Part of a small language model's weights.
Size: width 768, MLP 1536 SwiGLU.
Architecture: RMSNorm after each block, rotary positions, no biases in attention or MLP, untied embeddings.
Training: a variant of Adam for these matrices, 620M tokens, 9461 steps.
Each number is 200 + 30 x the weight over the matrix's rms, rounded and kept within 0 to 999. Layers, rows and columns count from 0.

# layer 2 attention query, 768x768, rms 0.0474, rows 161-197, columns 0-95
156,208,219,240,184,242,273,201,230,177,198,175,180,192,179,209,186,193,201,185,203,155,196,217,239,216,222,233,193,196,171,122,144,257,199,184,187,181,189,237,161,222,169,203,159,207,162,139,208,184,275,160,242,131,154,180,278,201,180,172,235,222,185,220,226,155,186,255,162,197,201,129,225,234,240,164,205,252,156,173,170,227,187,232,205,194,211,253,196,157,221,165,219,260,194,195
193,188,176,200,173,187,164,159,222,213,178,198,216,207,187,231,178,226,213,240,180,168,211,170,262,200,190,169,208,212,201,215,187,184,194,203,225,196,212,176,256,177,206,238,217,202,147,183,166,192,167,195,255,215,249,185,204,190,183,188,172,247,218,214,220,190,194,218,214,187,149,202,225,156,209,174,193,192,279,227,241,201,265,208,181,205,185,146,213,213,213,172,134,169,217,118
222,210,187,192,154,209,200,162,176,182,235,149,198,199,235,182,230,177,176,222,208,187,134,196,183,194,219,203,246,146,174,242,242,167,195,200,204,188,259,187,216,225,252,167,187,244,235,242,255,192,179,207,230,209,178,231,235,202,210,231,220,178,235,179,192,171,210,157,220,232,195,231,200,217,233,166,156,190,200,213,164,163,211,190,158,253,172,172,273,216,220,212,231,185,140,147
202,181,187,201,215,268,238,153,223,206,264,185,214,191,224,252,206,207,191,182,188,169,167,218,202,215,209,166,199,212,190,183,174,191,200,207,235,168,197,180,227,141,212,208,197,175,116,207,179,206,199,151,262,189,264,169,215,206,171,182,232,209,188,199,196,196,166,199,209,224,187,230,192,183,232,119,136,177,167,245,185,201,197,204,179,210,214,207,262,180,205,168,183,221,176,214
222,266,181,187,208,192,181,183,191,196,205,220,210,219,168,235,237,219,183,180,183,190,173,209,175,225,203,196,229,189,190,201,244,213,213,195,222,152,213,202,199,231,199,171,171,216,253,255,200,189,121,177,183,180,241,201,220,203,208,229,228,157,191,177,204,185,234,206,192,211,215,182,232,199,246,183,194,208,174,166,154,234,193,195,162,209,168,171,276,210,181,237,212,212,177,241
240,211,155,185,221,217,206,182,167,207,203,219,190,152,159,174,253,211,213,184,192,200,169,215,207,214,244,200,234,216,189,205,197,229,189,203,237,169,226,181,206,159,204,212,183,159,217,254,147,227,247,208,215,198,240,217,254,182,214,228,187,204,203,203,210,168,202,203,198,202,206,176,195,200,219,129,184,228,178,188,141,200,205,272,184,176,206,186,250,198,218,171,254,220,186,160
228,163,243,257,198,154,211,255,164,177,154,178,139,191,207,218,195,166,224,194,181,225,186,177,158,200,211,210,218,150,236,182,188,275,165,197,249,131,249,197,211,211,224,249,199,231,234,197,186,186,216,223,162,239,157,233,194,128,259,211,225,151,173,197,159,176,238,242,230,133,212,240,189,208,210,252,255,208,213,216,183,198,159,179,157,183,221,192,221,164,169,214,209,189,185,218
172,221,240,237,231,128,197,203,265,166,169,191,119,238,253,220,180,227,189,192,215,158,197,183,210,185,181,203,170,177,207,210,135,176,194,189,184,205,269,237,178,207,190,252,180,160,228,168,190,158,191,259,199,180,141,217,213,177,255,199,151,203,182,229,177,189,193,212,227,150,178,206,120,202,145,261,212,242,255,192,226,236,149,173,228,183,224,204,187,250,233,181,188,170,236,164
216,205,217,249,219,176,217,226,173,201,196,251,224,159,138,240,240,189,223,176,190,224,168,197,194,215,215,190,154,241,169,170,188,219,213,187,216,201,224,230,160,237,177,180,193,217,207,163,185,169,212,181,227,205,148,208,267,221,182,205,241,179,166,193,208,203,212,212,204,125,156,223,131,232,186,184,215,247,147,185,212,209,191,194,208,219,262,200,245,160,222,200,220,200,228,235
197,229,142,190,212,263,225,197,182,215,224,243,243,186,189,187,195,145,246,186,208,216,142,221,191,183,173,205,236,156,205,171,211,204,187,186,253,191,206,185,223,175,229,172,205,222,231,225,153,247,226,152,195,188,238,180,266,216,172,186,183,168,197,201,220,192,215,177,202,289,221,126,210,197,243,117,206,190,185,205,183,199,194,218,168,171,181,176,208,156,174,178,229,244,181,248
248,187,206,221,223,200,188,180,185,207,161,163,171,176,237,229,166,234,212,184,231,183,193,196,155,202,231,198,200,188,228,194,211,207,196,211,211,117,184,204,145,184,249,179,144,183,189,229,190,247,251,224,165,198,171,217,178,190,256,234,151,181,242,214,175,215,229,201,217,155,250,170,208,192,194,195,223,196,199,157,208,197,152,168,194,184,187,153,243,192,181,280,235,225,154,255
175,193,214,211,179,200,188,229,186,175,237,157,224,132,140,241,188,191,210,186,183,189,159,203,229,181,177,204,179,141,188,143,183,279,168,195,145,204,179,232,195,222,201,173,81,231,204,224,245,169,216,209,246,205,194,231,239,203,209,189,248,195,199,179,183,166,174,279,177,131,238,216,169,237,259,247,173,236,163,258,192,238,199,222,248,221,213,225,212,138,181,186,242,195,238,258
163,190,252,158,203,223,182,252,193,224,214,209,242,184,230,203,180,213,206,238,203,148,193,223,181,196,202,219,186,192,164,192,222,207,198,211,152,223,125,224,189,229,196,137,183,209,172,176,238,212,242,226,201,199,152,184,186,202,153,236,175,227,232,198,180,235,227,183,152,200,182,167,199,186,201,214,213,229,209,213,221,214,191,184,221,230,239,221,168,206,218,215,220,207,202,267
213,225,232,185,214,254,173,221,229,228,193,240,217,225,219,194,212,279,205,175,178,208,182,225,179,188,203,185,161,221,172,153,211,178,212,218,200,156,158,189,219,120,173,187,164,157,156,231,195,218,214,242,195,215,222,167,179,193,186,236,208,146,196,197,199,223,228,207,168,168,214,204,225,183,228,188,243,184,181,178,197,242,196,152,214,230,255,214,190,194,219,263,186,235,211,240
162,237,211,154,186,183,178,223,195,224,166,261,193,185,225,182,151,207,181,226,145,199,221,197,194,209,237,188,161,210,202,212,252,168,191,207,187,186,159,191,152,232,175,212,256,183,177,181,236,206,235,179,188,169,161,163,182,154,158,236,227,176,212,174,176,215,208,205,231,234,225,184,188,153,173,245,214,189,220,190,184,153,204,183,221,199,231,189,209,185,210,220,174,218,214,233
161,218,161,203,247,201,174,157,209,212,181,257,183,184,207,191,187,181,215,177,247,216,217,182,167,163,203,204,194,153,210,191,240,203,249,219,205,226,219,241,235,233,195,167,185,217,200,186,139,223,186,202,199,175,205,180,241,173,218,211,209,156,222,220,158,181,217,249,263,166,234,245,195,186,259,171,149,150,194,174,140,202,186,206,206,239,168,193,245,178,189,200,192,165,158,224
191,169,238,217,175,191,177,239,195,160,184,159,165,168,227,221,205,204,216,215,184,215,222,180,126,166,243,211,177,163,204,216,213,263,158,231,159,128,214,196,170,242,226,172,160,217,231,237,174,194,220,208,240,210,205,230,200,221,207,210,214,164,192,180,202,171,197,194,175,169,205,143,189,213,228,286,244,212,180,228,202,191,177,218,223,199,209,222,231,171,226,248,220,192,241,193
163,157,198,204,190,177,212,234,189,180,200,174,178,174,191,224,208,131,173,228,173,206,172,220,178,157,203,190,243,208,219,233,179,191,215,221,172,241,203,207,201,261,200,227,212,220,244,193,205,169,219,218,239,210,156,183,180,189,201,238,228,219,126,204,203,200,206,199,162,241,148,166,198,253,190,239,177,183,184,214,182,164,195,200,259,234,159,230,227,124,210,173,191,163,210,178
207,182,191,195,162,233,202,228,185,175,253,187,215,162,217,154,219,205,250,162,191,220,208,229,194,206,167,212,171,190,210,164,187,176,180,188,156,202,195,202,187,156,210,184,162,234,189,222,189,221,210,202,162,279,274,162,174,155,195,143,136,210,235,195,220,204,171,189,107,211,173,141,233,183,227,159,175,191,214,216,208,182,242,171,168,147,204,206,194,184,239,254,177,202,187,234
215,240,175,200,206,202,185,218,186,222,245,217,173,212,154,205,220,149,214,217,183,217,184,213,162,222,193,222,216,203,249,222,193,212,205,209,218,227,148,216,153,182,229,177,258,196,218,208,200,204,242,177,207,177,166,203,204,194,143,168,264,222,193,192,206,200,196,191,222,276,163,155,210,181,205,170,190,202,226,196,205,138,244,205,193,174,190,227,168,170,179,142,199,187,216,175
230,158,193,245,207,254,189,170,202,194,256,205,171,180,237,136,198,179,229,149,228,223,222,213,187,180,179,200,187,229,193,178,212,181,220,177,247,192,212,244,220,200,172,212,208,197,214,186,169,188,224,195,170,226,278,200,183,202,208,189,172,202,215,163,200,201,188,177,182,249,219,184,227,202,237,145,134,187,117,178,220,203,200,230,149,174,141,207,226,193,152,164,230,231,195,179
205,158,221,174,171,203,138,191,152,232,219,217,232,192,217,175,217,241,210,207,210,168,212,176,202,214,217,203,166,180,130,194,200,213,166,199,156,222,189,165,184,178,194,207,196,229,162,216,200,205,199,204,215,251,226,178,195,193,178,183,212,227,203,224,206,200,168,225,165,179,189,231,255,165,253,216,196,192,222,225,188,147,195,157,200,242,236,193,198,239,228,197,183,177,175,253
276,287,190,157,201,191,161,130,231,280,181,169,214,255,272,134,266,245,170,165,234,162,200,156,177,245,180,220,196,285,186,242,179,119,213,218,215,226,198,189,216,183,197,249,175,198,170,195,188,208,216,210,186,185,267,174,197,225,167,202,135,168,235,193,163,237,212,162,176,268,205,214,228,147,207,202,213,171,236,140,239,198,241,144,240,202,217,207,175,202,194,249,179,238,188,145
247,204,188,222,181,193,197,139,227,197,198,217,224,228,190,197,216,212,226,156,214,235,195,196,184,216,174,200,232,229,207,221,199,199,253,210,204,166,217,198,256,139,205,189,213,159,174,205,220,203,205,228,173,203,254,179,168,216,233,159,156,191,220,250,233,192,171,161,159,200,215,190,245,152,199,208,161,190,162,232,241,218,195,184,148,216,199,225,123,221,228,219,167,227,196,208
193,224,155,210,195,238,222,219,228,202,190,232,156,183,186,253,144,208,220,164,150,232,202,170,148,219,188,154,180,182,199,186,240,188,213,195,201,173,188,203,169,153,213,213,220,193,203,170,156,218,208,215,205,134,208,175,230,193,195,257,180,175,170,208,168,221,214,258,220,203,231,210,192,201,217,188,179,202,218,187,153,191,138,222,218,188,206,195,194,221,147,241,179,191,185,226
261,162,172,181,195,212,231,228,202,161,241,183,187,157,180,214,209,162,212,150,237,156,141,209,195,196,140,176,155,181,131,175,248,202,184,186,138,211,171,241,179,243,151,148,148,229,242,220,225,161,210,223,229,240,222,171,193,216,205,194,227,171,206,212,168,190,138,230,165,199,210,224,213,251,197,173,160,202,123,232,192,229,208,241,262,232,201,275,235,195,184,120,253,185,203,201
201,149,211,206,209,196,140,234,175,212,212,246,225,178,219,183,215,207,175,219,166,175,179,227,189,210,219,173,206,224,202,171,201,224,201,145,195,206,140,213,195,211,208,215,174,221,161,167,206,119,205,223,187,211,198,200,175,184,171,200,183,199,236,179,217,191,234,187,133,248,206,200,194,239,253,224,193,149,143,186,206,202,207,197,212,184,152,256,185,220,226,184,169,182,246,217
166,182,214,215,224,221,214,222,175,185,234,181,219,164,254,190,209,175,187,235,226,132,187,236,180,142,196,210,190,191,222,241,185,262,215,238,266,234,164,218,200,161,195,202,173,179,212,217,205,146,238,159,203,215,184,214,191,207,226,199,180,209,184,233,197,179,161,196,159,250,151,223,158,195,203,251,229,201,223,224,278,217,198,225,223,199,153,220,137,140,212,190,214,217,226,223
179,190,194,179,158,209,151,158,191,186,209,253,212,191,201,183,194,162,214,167,257,179,163,204,219,207,126,206,191,206,150,178,230,162,198,194,209,271,156,199,187,208,134,163,166,227,231,248,183,140,199,204,202,236,297,174,206,180,177,171,239,183,220,208,224,218,160,177,180,238,220,178,192,188,250,184,153,197,215,186,191,225,143,201,235,226,226,179,250,196,204,249,186,214,217,275
168,155,214,178,203,184,143,184,220,182,174,198,238,170,228,242,142,237,152,204,171,193,235,207,171,222,189,225,194,178,206,168,250,242,217,175,160,234,135,190,230,172,193,208,172,240,215,213,202,169,163,217,198,236,256,151,159,175,264,241,208,226,246,183,198,175,160,200,225,179,262,224,206,170,226,239,221,176,237,203,170,214,191,214,181,225,228,157,196,222,223,210,155,195,184,229
236,190,225,204,237,176,153,174,209,190,180,218,253,231,230,222,204,222,151,179,176,193,203,175,196,216,190,168,214,280,191,189,214,225,221,225,197,184,197,176,181,218,200,231,181,192,168,159,242,183,125,170,158,181,210,215,172,183,210,211,207,236,210,220,187,233,201,184,240,161,182,220,233,209,216,271,208,165,238,218,166,230,220,155,219,220,218,205,185,232,211,234,158,224,193,188
230,250,168,192,211,248,161,226,189,226,175,203,241,183,196,185,180,289,184,204,189,173,183,213,208,231,231,182,201,237,192,182,207,222,189,193,219,178,138,149,228,159,233,164,185,247,143,189,226,236,205,176,180,211,213,196,186,188,138,194,193,240,208,214,188,235,164,193,215,203,175,218,276,165,163,251,187,173,209,205,172,193,232,200,207,184,207,217,193,233,235,179,152,169,189,290
211,183,209,210,251,150,238,242,238,191,159,129,183,214,197,180,231,223,193,258,224,211,173,153,223,165,171,177,186,184,195,176,131,253,165,206,170,228,198,206,220,268,193,179,162,164,167,214,157,181,171,219,180,217,172,249,174,201,158,197,150,194,207,220,182,226,235,163,149,235,195,190,176,260,156,227,211,210,197,221,162,204,219,204,216,228,160,247,194,148,209,127,199,194,235,194
180,236,182,223,202,189,199,210,258,175,175,216,229,262,176,274,190,242,194,244,137,215,179,188,165,236,202,149,168,226,224,155,195,174,189,181,234,161,175,169,214,167,197,188,175,195,186,223,201,169,238,163,189,187,183,213,213,175,170,258,176,173,146,198,147,207,193,186,178,203,213,192,204,229,220,221,181,202,181,198,138,214,174,204,200,213,208,160,206,218,180,250,225,206,204,259
156,196,231,192,170,172,199,199,187,225,210,258,219,205,163,253,148,192,195,179,181,214,207,149,159,197,203,147,199,198,230,210,232,201,194,210,227,226,193,207,232,209,184,215,273,208,224,207,201,220,200,166,201,192,213,193,224,164,175,246,235,185,208,204,221,203,174,213,230,181,180,223,188,188,233,174,201,177,247,208,181,195,163,173,222,193,223,180,224,221,193,180,187,176,167,243
218,252,161,227,220,158,218,162,206,192,214,202,180,202,188,243,179,246,247,195,237,217,238,167,157,218,242,189,218,207,257,194,198,199,191,213,243,191,250,171,216,138,204,235,219,156,196,232,169,216,180,216,202,180,217,182,220,250,200,209,155,172,174,195,192,177,199,227,237,156,209,199,213,208,196,212,191,191,205,205,200,166,196,207,158,174,221,196,227,212,157,209,183,182,172,208
207,163,190,233,183,206,222,253,175,153,266,213,202,156,168,221,182,132,223,170,243,244,149,205,232,190,108,227,214,173,181,193,218,215,188,208,178,181,240,247,183,265,192,159,129,191,270,189,168,175,169,173,201,225,235,196,204,225,216,211,238,165,222,193,208,173,137,260,146,150,197,213,186,203,263,186,135,165,111,233,208,192,259,257,178,155,177,209,241,212,177,178,232,197,220,187
# layer 2 attention key, 768x768, rms 0.0454, rows 161-196, columns 0-95
196,159,206,188,253,212,202,206,157,209,204,181,254,178,189,208,190,221,215,201,251,220,144,197,165,217,221,195,140,213,193,176,210,203,183,187,191,220,167,217,176,165,212,194,223,279,199,187,198,240,195,210,193,184,139,239,244,253,220,197,157,209,165,165,182,206,226,185,201,205,225,157,172,190,185,170,224,195,207,197,223,250,213,202,219,234,198,223,207,198,178,233,189,197,212,214
173,218,185,135,205,215,183,211,253,241,221,217,223,224,235,155,275,194,138,209,192,212,291,241,195,210,202,178,240,225,247,243,216,203,208,196,169,226,183,166,211,218,229,185,207,176,205,230,245,164,195,164,196,196,212,161,129,169,208,142,227,214,191,192,271,181,205,143,225,220,217,232,175,208,234,208,187,220,245,133,153,193,247,192,180,174,163,159,225,226,158,237,154,224,214,175
179,198,173,225,145,160,185,202,193,199,259,159,161,210,207,155,248,170,219,231,196,231,166,203,214,168,170,149,225,239,242,220,208,234,149,231,223,181,238,172,252,209,200,191,159,248,228,260,186,237,182,222,210,212,219,249,198,223,256,215,217,188,192,229,140,139,195,151,262,186,201,219,208,229,238,205,188,165,220,227,260,180,150,254,191,180,250,197,221,210,170,182,224,156,175,151
199,212,203,169,233,215,259,242,219,265,252,163,272,229,158,172,263,237,187,171,208,206,205,215,198,225,171,155,183,246,197,259,221,208,219,136,199,215,192,154,212,192,224,174,163,207,168,250,218,195,178,202,170,239,222,171,177,228,206,164,183,197,180,176,248,220,182,170,244,200,190,208,202,231,210,170,185,184,249,216,176,220,248,204,197,245,163,169,229,219,226,239,232,203,210,166
175,201,171,224,200,202,164,151,167,178,227,213,204,193,237,208,197,197,225,178,192,155,166,169,203,190,208,197,216,178,198,260,173,226,204,204,202,175,238,238,190,221,205,207,195,167,195,183,194,173,205,236,222,217,194,221,177,194,210,228,206,176,177,227,166,229,169,233,201,198,201,214,181,194,214,170,197,191,169,245,188,157,181,203,207,196,168,209,233,152,197,224,185,192,163,145
178,226,165,227,169,222,149,185,159,200,257,217,214,140,211,199,199,222,195,204,176,157,208,143,201,172,202,190,232,151,143,211,172,235,177,220,213,192,241,191,242,204,198,191,188,129,210,201,198,220,220,212,153,180,189,192,249,200,168,215,226,186,185,188,150,197,137,211,228,171,228,187,211,202,225,151,214,172,192,223,170,197,176,204,168,199,219,189,174,215,221,189,218,205,144,225
200,151,177,178,179,212,226,202,137,160,252,222,193,211,211,253,114,202,219,218,232,207,179,203,202,190,210,201,235,165,186,127,160,222,226,185,204,175,206,272,162,237,173,220,196,184,186,169,154,219,245,182,198,207,149,195,226,179,199,214,250,180,178,225,225,186,199,213,161,193,175,251,221,141,219,219,122,220,165,238,180,207,205,183,161,177,181,284,249,158,173,160,201,192,224,250
213,159,222,161,209,176,257,228,168,173,187,176,138,233,167,191,181,171,198,217,226,241,191,192,231,187,177,187,188,252,226,118,195,187,141,209,228,205,198,160,177,195,175,237,165,211,183,203,188,164,254,208,180,209,238,212,190,196,217,167,173,173,213,192,207,208,216,199,123,241,225,224,175,222,219,255,177,177,190,185,174,241,194,199,230,185,218,234,226,192,165,235,212,237,205,211
190,153,173,210,233,199,282,198,152,169,294,182,253,184,209,247,164,225,220,253,203,189,147,189,216,202,226,200,221,175,166,218,210,234,196,209,181,204,228,178,206,191,218,212,167,230,199,219,191,254,181,222,181,179,199,221,230,179,242,223,212,207,193,209,167,160,270,230,133,187,225,177,204,209,184,173,200,249,218,229,187,220,196,180,220,190,238,227,198,177,200,213,243,208,171,256
187,220,167,256,211,176,148,180,169,174,169,209,216,195,177,254,161,132,190,203,200,174,184,171,207,190,226,197,259,164,141,207,175,194,240,213,178,204,184,274,213,230,213,213,197,158,202,188,151,184,190,228,189,197,192,186,226,219,199,191,178,235,189,200,156,207,191,203,250,204,214,212,174,173,212,158,238,196,179,181,211,170,146,221,180,255,240,175,152,230,227,184,173,220,202,164
233,200,212,185,162,211,161,216,252,244,171,228,181,197,186,263,140,228,197,156,166,165,232,198,180,225,234,217,226,177,193,159,214,197,215,192,194,201,181,227,189,217,163,171,192,141,186,181,209,161,205,205,219,197,161,188,213,149,199,246,187,203,189,158,201,240,172,207,200,208,236,200,206,180,232,241,165,177,178,207,200,189,214,218,204,206,191,219,246,208,206,230,157,207,178,214
195,178,198,194,183,207,236,210,139,151,212,233,216,192,156,208,148,216,199,171,235,195,188,164,224,180,230,196,226,152,138,166,155,195,208,209,154,176,219,220,176,183,195,208,194,196,214,183,171,214,265,234,232,173,193,222,234,213,238,190,186,215,185,222,163,176,206,251,190,206,178,193,208,200,197,216,159,208,161,263,224,193,185,235,197,207,214,233,237,151,210,162,247,169,204,230
201,228,221,168,208,225,217,198,275,183,178,218,232,243,214,214,172,226,145,198,175,201,170,216,222,224,192,195,162,224,186,195,192,159,176,182,201,244,116,190,207,214,196,222,245,196,183,199,197,211,189,155,193,181,183,169,197,195,185,213,191,247,231,162,202,259,218,198,215,195,233,203,228,179,163,220,177,207,201,156,231,203,198,171,155,243,186,178,138,215,159,204,208,251,216,174
236,256,242,181,271,239,232,232,244,258,176,254,198,148,239,174,135,185,161,208,173,130,192,169,212,219,213,268,171,204,173,179,169,225,252,194,230,235,124,168,176,130,141,254,231,139,194,172,148,153,263,185,221,164,215,180,176,169,224,186,250,257,166,198,193,261,208,257,180,265,203,159,239,190,215,185,192,268,141,157,200,199,155,148,167,246,180,248,160,195,209,221,163,232,209,232
216,203,196,195,206,168,198,166,264,225,141,187,192,228,248,167,241,203,200,187,213,227,245,242,175,249,213,196,251,239,254,258,230,176,231,199,198,231,172,139,242,206,201,199,209,229,173,218,240,242,134,167,238,168,233,180,170,208,191,178,182,232,201,195,191,215,192,147,247,206,233,193,171,175,176,203,203,195,237,181,185,210,228,204,227,233,180,144,139,239,164,255,195,201,212,178
184,213,150,260,127,215,159,174,192,168,184,169,159,150,199,179,200,159,266,201,187,126,203,232,199,215,182,227,203,179,210,179,197,192,163,173,209,148,215,248,261,217,151,187,152,218,190,203,190,209,174,206,187,234,232,196,184,165,237,236,210,196,179,198,163,168,196,193,247,209,198,215,247,236,237,184,193,133,184,184,219,171,154,240,144,174,211,237,221,165,189,124,237,196,139,187
203,167,182,150,196,213,182,225,151,152,236,220,205,224,188,188,147,214,222,218,217,181,181,204,178,173,195,236,184,163,198,148,187,170,212,204,174,183,202,244,168,260,202,183,135,179,148,199,196,232,225,166,195,162,158,244,232,173,254,228,201,224,190,224,224,191,184,210,148,191,157,214,232,197,242,191,182,203,207,210,217,195,229,173,189,205,198,235,236,188,185,171,183,241,191,240
198,170,211,231,182,162,225,229,208,149,221,200,261,189,212,206,157,195,273,227,198,187,176,162,233,182,163,227,200,136,199,189,212,262,194,189,155,184,193,246,184,191,287,210,221,196,233,243,151,267,247,228,186,194,174,224,201,183,203,196,206,164,248,197,167,127,256,199,176,150,193,213,260,217,220,211,234,218,208,184,186,164,183,210,147,128,241,214,190,194,187,138,255,201,188,197
156,221,215,217,170,212,155,216,231,200,181,203,248,168,146,172,203,195,171,220,162,230,182,195,254,218,205,163,222,196,155,209,166,208,258,204,183,204,221,225,187,219,176,175,163,154,242,139,200,172,220,183,219,202,165,218,226,186,215,207,205,185,195,201,203,231,210,215,200,202,191,201,210,238,151,183,211,215,165,255,185,192,226,170,166,254,212,191,143,219,238,187,162,231,206,199
214,218,191,260,134,186,200,224,270,188,188,160,248,247,188,184,221,161,184,168,167,241,171,178,173,189,202,186,206,229,255,195,202,221,226,168,155,185,164,197,205,207,219,208,221,247,235,180,222,260,173,223,209,221,218,158,175,190,171,176,189,225,188,176,180,174,213,182,225,197,193,179,217,219,166,163,233,225,240,212,167,203,178,181,213,225,204,137,195,261,204,207,201,173,240,149
207,227,234,204,134,204,170,206,168,209,201,240,163,154,190,252,185,218,180,191,172,139,191,212,250,174,188,217,201,196,168,195,156,257,211,189,176,169,201,199,234,244,193,212,163,172,254,178,206,170,195,210,204,205,230,192,202,212,155,214,211,173,252,199,183,197,197,215,217,199,220,265,232,197,208,173,203,193,133,225,189,183,206,208,224,243,208,255,243,182,210,162,203,213,240,255
192,237,236,188,264,234,206,187,251,248,227,226,244,261,210,139,180,226,177,183,157,201,236,214,168,211,196,202,220,252,203,196,155,178,219,174,187,207,170,205,221,175,162,215,208,171,140,214,221,218,157,183,210,199,215,184,207,190,245,209,215,230,168,219,190,224,208,219,207,208,182,172,225,223,211,217,206,189,216,192,221,171,183,187,198,208,150,182,187,198,183,181,160,193,219,146
179,204,218,222,211,215,169,184,262,221,154,199,181,218,223,159,254,196,179,212,202,195,206,213,196,199,196,218,228,246,259,233,236,131,208,223,244,214,212,136,217,183,181,194,222,184,169,215,247,171,189,223,224,222,248,185,160,213,173,195,192,171,224,193,223,231,182,154,210,251,208,201,160,211,215,213,211,180,229,174,225,205,201,185,234,181,201,176,182,227,189,289,206,230,187,159
219,224,219,219,220,269,231,239,153,225,196,177,150,168,181,164,188,201,209,209,219,186,171,168,191,160,196,237,193,171,166,176,146,227,198,236,177,242,214,195,178,157,176,210,220,197,239,143,216,144,280,200,237,213,183,200,195,204,169,217,206,215,152,200,210,220,241,201,171,242,180,161,214,227,167,200,168,196,186,206,231,184,205,163,228,190,218,247,170,140,192,183,168,169,189,230
169,187,208,236,213,180,169,190,185,179,178,249,215,177,171,185,194,214,192,187,193,217,210,204,185,246,208,139,196,220,221,194,235,208,190,151,170,183,182,159,191,198,248,156,199,186,174,225,183,214,155,173,259,192,234,134,183,176,195,183,142,194,255,188,215,243,201,213,185,198,189,180,151,220,203,184,193,217,212,211,164,176,243,252,193,194,189,186,223,213,247,193,253,203,231,199
197,190,225,200,170,239,209,239,230,171,231,228,191,186,195,198,171,175,188,181,183,221,174,182,199,193,190,190,189,150,136,145,201,179,197,188,172,178,193,217,185,176,206,220,198,178,221,221,174,231,223,224,192,228,165,252,237,151,198,230,205,234,182,218,153,202,153,277,192,175,173,201,212,206,200,188,180,202,123,252,227,203,185,194,169,205,236,273,175,180,214,164,242,217,212,204
237,217,235,158,211,243,165,182,249,266,172,223,235,240,206,186,179,247,180,189,143,195,223,170,204,195,214,220,192,213,182,223,115,175,222,212,191,206,158,144,193,139,162,208,236,206,181,196,215,208,214,172,226,174,225,200,193,202,152,191,233,236,236,196,215,263,199,237,224,220,224,210,202,199,163,214,204,221,189,152,245,215,164,184,228,233,164,221,135,222,184,220,219,204,230,218
231,180,239,227,206,198,275,264,161,165,226,182,217,200,211,229,194,199,204,175,180,205,170,155,209,166,193,205,160,218,198,187,207,212,210,213,143,211,214,165,182,222,180,207,212,230,250,202,177,146,226,188,185,172,237,254,226,227,159,232,197,175,228,210,222,167,223,218,151,196,192,215,205,217,162,191,152,201,157,189,221,194,241,173,236,212,239,252,228,177,171,169,208,265,256,203
191,203,210,215,168,200,156,191,243,232,193,167,222,172,196,190,166,213,124,192,171,187,178,211,209,212,216,176,209,208,167,151,197,165,197,160,159,222,163,179,194,217,173,197,179,181,204,241,209,168,200,181,199,208,187,212,235,165,177,174,228,220,223,215,171,256,210,251,216,241,218,174,191,207,189,187,180,242,162,214,191,171,193,233,213,256,183,186,206,175,220,215,173,198,215,160
202,289,167,184,223,179,187,206,237,221,224,201,155,213,213,155,189,219,164,202,198,246,206,229,226,200,158,210,185,253,209,172,160,203,201,202,205,226,193,165,162,166,178,182,220,229,190,223,221,206,203,214,248,220,240,195,212,198,248,226,180,169,189,200,219,196,220,232,219,199,221,243,211,210,194,240,170,203,189,216,194,215,200,216,194,189,160,180,255,189,254,197,196,216,202,201
199,207,163,171,198,187,214,180,187,257,219,226,229,233,228,162,266,233,179,247,210,217,205,219,157,234,154,174,220,226,233,231,188,185,198,185,218,240,207,164,183,209,222,225,239,182,183,227,231,231,146,183,207,218,212,172,145,202,235,210,206,166,190,214,212,228,206,137,206,229,134,206,164,222,170,165,199,207,227,197,213,178,237,176,260,177,209,168,214,203,197,194,175,221,166,166
214,227,219,173,176,171,153,166,225,252,180,225,243,199,203,173,290,197,179,189,191,237,210,237,172,242,167,183,223,253,253,184,214,139,198,171,204,175,160,179,262,158,209,164,229,189,196,241,243,192,161,230,204,184,223,153,183,210,189,159,186,233,196,168,203,193,165,134,221,226,191,185,185,174,229,196,233,152,182,197,205,236,207,182,230,171,198,94,180,253,221,242,165,228,166,174
182,123,179,211,165,212,242,230,196,157,234,151,263,205,147,223,177,184,191,201,250,235,169,147,258,166,235,190,188,164,179,225,180,231,182,266,169,198,249,234,165,224,221,203,213,242,238,201,159,182,251,196,187,213,195,190,251,194,150,155,158,154,252,200,202,188,193,195,154,183,164,208,183,219,167,223,221,176,215,229,215,176,202,231,158,184,231,236,222,225,135,213,220,223,194,220
225,217,176,187,227,208,215,273,202,178,175,229,208,234,171,188,184,220,185,183,254,227,209,198,200,229,210,183,217,224,197,203,151,222,216,212,196,203,205,175,155,181,233,245,171,174,239,196,206,162,196,206,186,237,193,184,167,214,209,176,152,152,203,196,231,214,195,181,181,197,228,165,167,207,208,181,200,178,186,190,208,176,206,217,220,228,202,198,206,157,179,263,240,203,217,176
198,234,170,225,170,182,151,192,239,207,190,205,210,240,237,235,236,165,179,218,222,209,186,206,214,210,186,174,232,186,254,226,187,169,206,196,261,220,201,191,208,232,231,166,203,211,169,208,205,223,177,193,178,244,223,187,208,219,207,237,178,187,191,150,194,166,229,142,306,213,231,235,179,235,230,159,177,145,182,178,242,167,249,261,173,196,175,203,215,173,157,182,179,174,188,138
164,185,188,231,168,202,197,200,151,141,214,190,164,159,177,208,207,152,263,184,252,252,179,175,215,233,197,217,231,181,273,199,248,230,178,187,173,173,240,249,173,221,231,165,190,171,219,198,206,167,219,238,135,210,196,177,212,183,252,194,192,174,215,205,196,170,205,213,213,211,167,176,202,221,216,205,132,178,224,277,204,167,246,250,222,146,189,220,300,180,203,160,200,236,188,181